Each number is 50 + 10 x the weight over its row's rms, rounded and kept within 0 to 99. Layers, rows and columns count from 0. The size before them is the row's rms in percent of the matrix's.

# layer 4 attention key, 128x160, rms 0.0915, rows 8-28, columns 0-79
100:46 32 57 48 56 39 43 53 66 43 33 54 58 29 36 46 48 46 43 64 60 54 60 66 47 50 45 38 60 56 49 35 62 62 40 35 51 55 49 53 47 52 66 41 57 60 63 14 39 55 45 38 59 60 64 54 41 38 38 46 55 38 44 47 34 50 48 54 49 41 44 51 40 66 54 55 36 47 42 27
108:43 49 45 45 60 61 56 54 37 49 51 56 47 51 45 59 44 56 56 64 43 63 43 45 55 50 46 50 58 42 39 45 45 42 48 73 43 55 30 44 41 53 51 44 61 42 46 45 52 58 43 47 46 42 50 51 57 49 64 71 24 58 56 53 59 49 54 50 32 42 47 44 64 47 67 48 64 37 71 47
101:72 56 28 53 47 54 61 48 51 54 47 45 71 50 36 54 55 41 49 41 40 59 50 49 38 38 55 69 50 45 38 46 54 35 55 36 54 55 59 32 65 52 29 45 67 51 37 61 44 55 33 47 59 51 61 58 58 68 43 46 50 29 56 62 57 34 39 57 43 60 58 60 46 69 49 65 47 60 52 64
093:41 75 46 46 47 73 47 62 51 44 54 42 35 46 57 55 45 63 62 73 29 48 28 39 44 46 34 41 51 43 55 61 56 39 33 55 50 45 74 64 51 40 54 67 58 39 44 66 49 62 33 54 46 49 62 61 54 47 41 68 45 62 41 40 50 39 52 56 35 51 34 52 54 35 51 69 44 57 60 49
108:60 61 44 17 53 49 55 63 65 49 47 38 49 45 39 57 45 50 61 44 44 34 59 73 53 57 60 58 67 40 66 63 38 56 54 44 47 61 51 49 43 59 51 47 24 53 31 70 43 43 71 60 53 61 43 37 59 68 59 40 36 51 55 46 46 45 46 50 67 44 49 50 40 54 54 66 54 46 42 52
099:60 53 55 52 60 57 51 64 65 58 55 57 49 49 46 57 53 42 42 41 47 61 47 43 56 61 45 43 42 37 54 55 37 75 54 56 43 54 61 44 53 49 48 36 57 53 54 48 40 52 53 50 53 27 39 49 33 44 60 38 40 65 70 56 52 43 52 42 64 52 53 43 65 49 47 37 49 70 58 60
116:39 52 53 70 35 63 56 47 32 65 52 40 35 43 53 54 51 48 50 48 28 42 55 50 67 64 56 35 59 43 48 49 49 46 32 56 42 44 44 38 54 47 60 43 56 24 47 39 41 39 50 63 52 58 60 64 43 60 54 67 72 36 42 55 51 37 55 59 40 50 43 60 61 62 50 57 57 51 51 54
102:42 59 44 47 54 38 54 51 32 68 66 51 56 55 49 48 41 66 51 63 48 56 62 69 27 39 43 47 30 48 55 59 58 57 59 46 51 47 53 38 69 59 51 44 61 53 50 66 48 64 64 46 44 76 59 55 53 60 43 46 63 45 54 54 57 55 55 38 44 53 61 37 53 37 61 59 38 47 35 46
087:42 48 67 50 39 40 45 24 35 65 59 57 55 55 55 38 42 64 26 52 39 38 57 44 43 45 38 37 64 66 41 40 59 70 55 50 40 43 41 36 48 45 46 40 46 37 33 54 53 54 39 43 52 41 70 61 39 40 48 43 33 43 59 60 57 49 73 43 39 47 37 48 38 54 45 59 48 43 53 61
084:56 62 66 47 40 52 47 56 59 55 54 49 63 64 48 48 38 63 55 48 35 35 56 36 48 34 59 62 59 59 50 38 52 49 43 56 39 41 48 32 56 53 46 48 59 39 38 65 42 34 48 53 57 49 60 42 57 55 59 37 65 71 60 47 66 52 49 43 45 60 34 54 50 51 40 47 65 62 40 59
086:65 55 61 52 63 65 46 52 60 47 51 42 51 48 28 45 52 44 51 38 54 67 41 41 51 63 43 64 51 45 48 33 44 73 55 46 54 31 44 47 55 59 70 55 54 36 53 43 44 59 37 46 56 35 41 45 57 67 40 61 40 46 41 45 57 47 43 39 57 53 76 51 39 54 53 62 63 56 44 67
099:61 51 53 60 44 47 40 61 56 54 44 46 53 64 49 25 58 33 64 60 70 45 33 62 58 56 46 47 48 61 21 52 30 39 51 48 36 54 44 51 45 43 39 35 47 57 56 49 50 42 43 61 37 33 36 51 47 45 42 37 52 51 35 39 43 49 54 53 39 41 58 56 59 51 45 49 48 36 64 59
085:46 40 38 41 48 57 51 47 31 47 64 63 62 43 50 54 49 49 55 47 60 41 76 63 59 56 52 52 35 42 38 49 58 48 44 40 42 51 43 60 35 49 40 53 58 40 52 51 36 49 75 47 59 53 38 53 41 46 61 51 56 47 55 44 60 42 59 54 54 63 60 35 44 52 49 57 54 74 48 32
079:27 65 56 62 63 29 47 74 47 59 44 46 64 64 53 47 65 51 37 60 46 59 45 54 34 37 57 48 40 49 43 49 44 51 41 66 46 43 57 53 45 42 41 39 56 43 43 72 55 24 50 50 63 34 46 29 57 37 57 47 42 47 63 40 43 53 57 46 42 51 33 68 60 52 42 40 47 38 55 63
084:45 48 53 54 73 58 40 42 59 48 51 33 45 40 59 52 27 40 34 42 47 63 57 53 61 46 40 60 42 57 50 54 46 48 52 56 45 54 66 61 62 55 46 48 46 58 39 53 64 45 40 49 42 62 48 39 52 50 62 64 49 65 55 47 45 53 37 47 48 63 49 48 53 48 49 39 57 58 54 47
094:45 63 35 61 60 62 58 62 46 55 61 35 36 45 66 56 51 54 48 59 38 56 48 48 33 43 46 48 54 50 51 58 50 35 46 51 59 53 52 40 53 56 52 53 44 45 54 73 55 72 57 53 55 56 40 36 61 51 38 57 47 54 32 60 56 55 42 58 41 60 42 47 61 54 59 57 55 50 51 55
089:43 59 41 53 30 71 43 64 37 54 52 41 63 46 75 43 49 45 43 57 36 50 36 40 37 56 52 45 47 49 42 44 68 66 41 62 46 46 49 59 51 49 47 55 45 58 67 39 48 57 46 56 61 45 46 69 39 42 45 51 44 35 46 42 47 31 44 48 42 63 55 40 64 49 36 36 60 57 44 43
097:59 57 56 44 55 49 60 40 52 58 77 58 56 66 58 51 41 53 43 43 36 52 49 54 49 51 56 54 62 29 46 71 54 29 50 56 50 55 53 38 62 39 51 38 64 26 50 59 50 33 61 49 44 41 54 34 69 56 53 39 48 62 53 44 45 40 56 29 36 45 39 44 37 63 40 39 37 61 36 55
090:63 55 47 47 64 49 38 40 64 50 65 55 60 50 60 39 51 52 49 44 44 60 54 58 43 50 65 60 63 47 35 57 37 41 67 48 43 32 52 60 47 41 60 49 52 64 41 46 48 51 41 51 34 36 52 33 41 61 58 58 56 64 38 36 62 33 51 33 51 59 67 59 60 52 42 50 53 51 56 58
106:53 57 38 45 58 53 68 60 61 26 62 41 52 54 54 52 54 56 54 47 55 48 22 49 48 48 39 43 62 49 48 66 57 54 38 48 43 37 44 58 44 32 40 52 55 50 66 63 60 59 57 50 51 58 63 54 54 41 65 38 44 48 66 66 66 77 31 49 65 46 41 37 47 47 49 30 34 54 51 53
090:36 49 73 54 57 65 65 41 48 45 57 55 48 35 47 42 32 41 60 41 51 61 37 54 39 46 58 42 44 63 42 53 64 44 25 45 65 66 37 43 62 45 47 43 54 29 49 42 49 53 40 43 41 59 61 42 27 38 59 56 59 52 55 55 50 58 47 28 56 52 50 37 38 47 55 55 47 57 67 53
# layer 4 attention query, 128x160, rms 0.103, rows 9-28, columns 0-79
109:40 56 68 51 50 66 45 37 54 53 44 54 55 46 66 40 56 34 46 49 79 40 53 41 64 58 58 32 50 52 53 75 48 59 40 47 46 54 36 44 59 51 33 41 31 46 51 44 49 49 63 35 47 44 48 34 49 53 46 46 54 45 39 40 35 32 66 30 41 43 59 57 66 53 33 56 31 40 60 41
089:59 40 30 54 55 57 44 62 62 52 56 52 53 51 41 43 26 62 37 31 48 43 57 43 56 37 44 20 59 29 48 56 40 62 36 44 46 49 56 52 54 46 50 57 45 39 57 45 61 60 39 45 45 58 49 55 31 42 56 58 58 27 36 39 51 52 47 33 55 49 60 65 43 50 49 57 51 45 47 54
104:43 31 51 39 51 50 44 51 37 49 47 46 34 60 44 47 57 58 53 67 52 56 41 38 40 51 36 66 50 59 53 43 56 61 59 35 44 25 45 41 48 46 26 64 62 44 47 68 40 51 37 38 53 46 40 46 34 23 48 59 68 48 53 60 70 48 35 50 47 64 44 62 43 43 60 38 54 48 38 62
124:44 46 62 65 52 53 64 41 59 53 40 57 39 52 52 47 59 53 40 40 76 55 50 61 58 55 51 43 62 41 51 58 53 34 50 36 36 54 31 60 41 63 46 36 48 41 55 49 50 42 45 44 48 37 45 51 60 39 42 53 33 44 63 52 57 45 53 36 67 22 71 52 56 52 59 23 53 31 50 38
099:59 34 39 35 43 52 32 55 57 50 42 47 54 39 28 44 54 45 55 50 51 59 44 47 55 56 62 39 61 58 62 56 50 37 53 53 34 73 32 61 45 29 51 34 26 44 59 37 47 23 48 55 32 53 69 55 48 41 46 52 68 59 45 45 42 54 47 53 58 35 54 44 35 46 51 47 65 41 47 48
097:57 47 61 43 57 44 41 66 53 60 62 58 64 52 33 53 47 38 53 48 53 53 53 50 42 55 70 48 59 40 36 53 62 54 60 65 52 39 42 56 40 37 60 51 42 57 46 51 39 54 44 42 63 41 28 41 60 38 65 40 29 63 47 58 56 43 51 17 41 32 67 46 63 53 54 32 53 40 58 51
114:75 38 56 53 44 53 67 38 45 44 44 62 56 43 46 44 51 36 55 57 46 43 47 59 79 58 68 30 46 46 43 51 48 58 61 53 60 46 46 41 49 55 41 42 36 49 67 40 58 39 53 55 61 44 64 56 49 49 48 46 38 53 43 54 33 46 73 43 59 47 60 54 46 50 44 53 51 63 49 42
083:59 56 57 52 51 48 54 67 49 57 50 47 39 46 60 58 59 58 48 52 52 55 52 61 50 47 51 56 49 48 49 37 50 37 58 46 52 57 39 40 45 57 36 62 68 52 57 30 53 30 65 41 48 48 42 43 43 55 53 50 68 61 50 45 56 63 35 56 68 38 46 47 73 45 42 63 53 63 65 66
073:54 53 57 67 51 43 49 53 51 28 43 57 48 72 65 33 54 56 52 64 43 54 59 52 34 28 56 47 48 57 50 35 50 41 35 54 69 58 54 61 57 55 27 67 56 54 55 58 60 47 53 40 46 54 62 49 43 36 40 54 54 48 52 49 46 66 56 59 42 56 52 48 41 38 40 50 34 39 63 57
076:43 56 62 46 47 44 47 55 42 50 58 53 50 33 34 49 56 54 42 43 45 29 45 56 47 52 51 49 64 43 65 52 62 56 71 33 51 67 38 38 42 52 65 52 51 51 44 21 40 47 40 47 41 45 25 54 38 57 53 37 72 42 62 55 43 62 49 43 68 54 35 48 47 62 57 64 52 56 50 48
095:27 36 42 67 49 51 51 58 39 52 63 50 73 53 58 23 45 46 57 36 48 50 45 54 43 52 63 50 39 50 47 38 49 50 64 40 50 53 44 46 44 44 53 47 71 57 54 67 54 52 27 59 57 43 60 58 35 45 37 63 43 45 45 61 71 60 51 55 55 55 65 50 44 40 50 41 50 47 43 45
081:40 41 52 58 43 40 67 53 66 35 57 43 51 50 53 38 35 55 47 47 50 51 53 40 35 42 52 56 47 62 57 38 58 48 50 46 75 74 52 45 38 43 46 70 58 57 57 51 55 65 44 54 48 59 54 51 25 38 43 37 61 52 47 41 43 56 54 54 54 68 52 51 47 50 35 54 51 56 62 49
068:57 56 42 61 41 55 31 40 65 31 58 49 37 60 47 65 38 55 47 71 43 61 48 36 41 39 40 45 47 52 66 53 43 26 51 48 48 55 56 56 80 60 42 65 50 53 45 69 46 57 60 53 49 45 62 48 51 50 63 56 55 53 61 46 59 64 53 59 53 59 52 61 48 31 39 41 60 51 55 45
072:38 58 50 52 66 42 31 49 51 45 47 52 42 60 45 59 53 56 58 58 32 46 39 50 51 41 60 60 55 64 43 64 40 49 51 63 28 52 68 62 58 55 50 61 28 46 56 39 46 53 33 52 50 50 53 60 57 37 49 33 59 50 61 24 45 48 68 50 50 66 45 47 59 41 30 58 53 53 55 59
059:48 48 49 62 58 51 44 36 60 27 53 32 49 44 20 54 43 62 58 57 39 46 50 58 47 51 45 42 55 48 56 66 47 35 57 50 66 64 38 53 49 54 41 58 49 69 62 75 69 39 56 53 45 55 44 33 35 51 43 45 56 54 45 53 53 44 54 60 45 41 62 63 43 46 36 43 51 42 50 46
094:36 43 48 26 32 44 57 41 49 54 38 63 29 25 33 58 35 69 35 54 48 40 53 53 54 59 49 40 58 55 51 60 58 46 55 50 55 56 56 50 36 51 60 48 52 64 49 36 48 38 58 62 42 59 62 76 38 50 43 49 50 45 56 55 53 49 55 45 44 38 36 46 44 66 40 44 56 43 57 39
085:54 60 49 42 50 59 70 53 53 39 40 42 57 53 50 54 60 40 57 60 45 48 32 60 57 53 40 60 60 44 54 66 42 40 56 30 45 49 16 48 56 53 65 40 47 54 46 49 57 51 49 37 52 46 58 34 52 66 58 43 27 50 37 46 50 50 39 44 55 43 57 43 35 41 67 61 54 45 54 45
086:71 62 74 42 59 50 53 34 51 46 41 59 60 59 46 43 66 62 51 48 50 52 50 56 56 53 54 55 54 53 55 60 59 32 67 41 40 47 52 49 64 37 41 40 42 64 51 35 47 60 50 50 58 52 47 51 58 60 50 43 52 57 46 49 54 51 44 65 49 76 57 50 41 46 64 48 44 55 38 50
108:56 38 34 76 41 43 39 46 48 52 69 61 63 66 56 54 34 43 77 52 26 33 37 56 40 33 36 56 53 57 50 42 58 54 57 54 58 60 61 59 55 64 64 55 56 41 45 64 38 50 43 44 41 46 42 36 50 58 34 61 61 59 44 52 41 63 70 58 53 69 38 57 37 41 50 65 45 56 55 63
094:55 57 52 63 49 63 51 44 45 56 58 42 52 52 60 46 35 63 31 59 70 53 59 32 69 60 49 40 35 41 48 51 50 44 52 66 46 67 48 51 33 63 43 51 55 51 61 53 60 40 59 65 44 52 64 42 46 59 52 35 48 38 63 49 50 29 44 49 59 57 45 35 43 41 42 45 68 52 56 39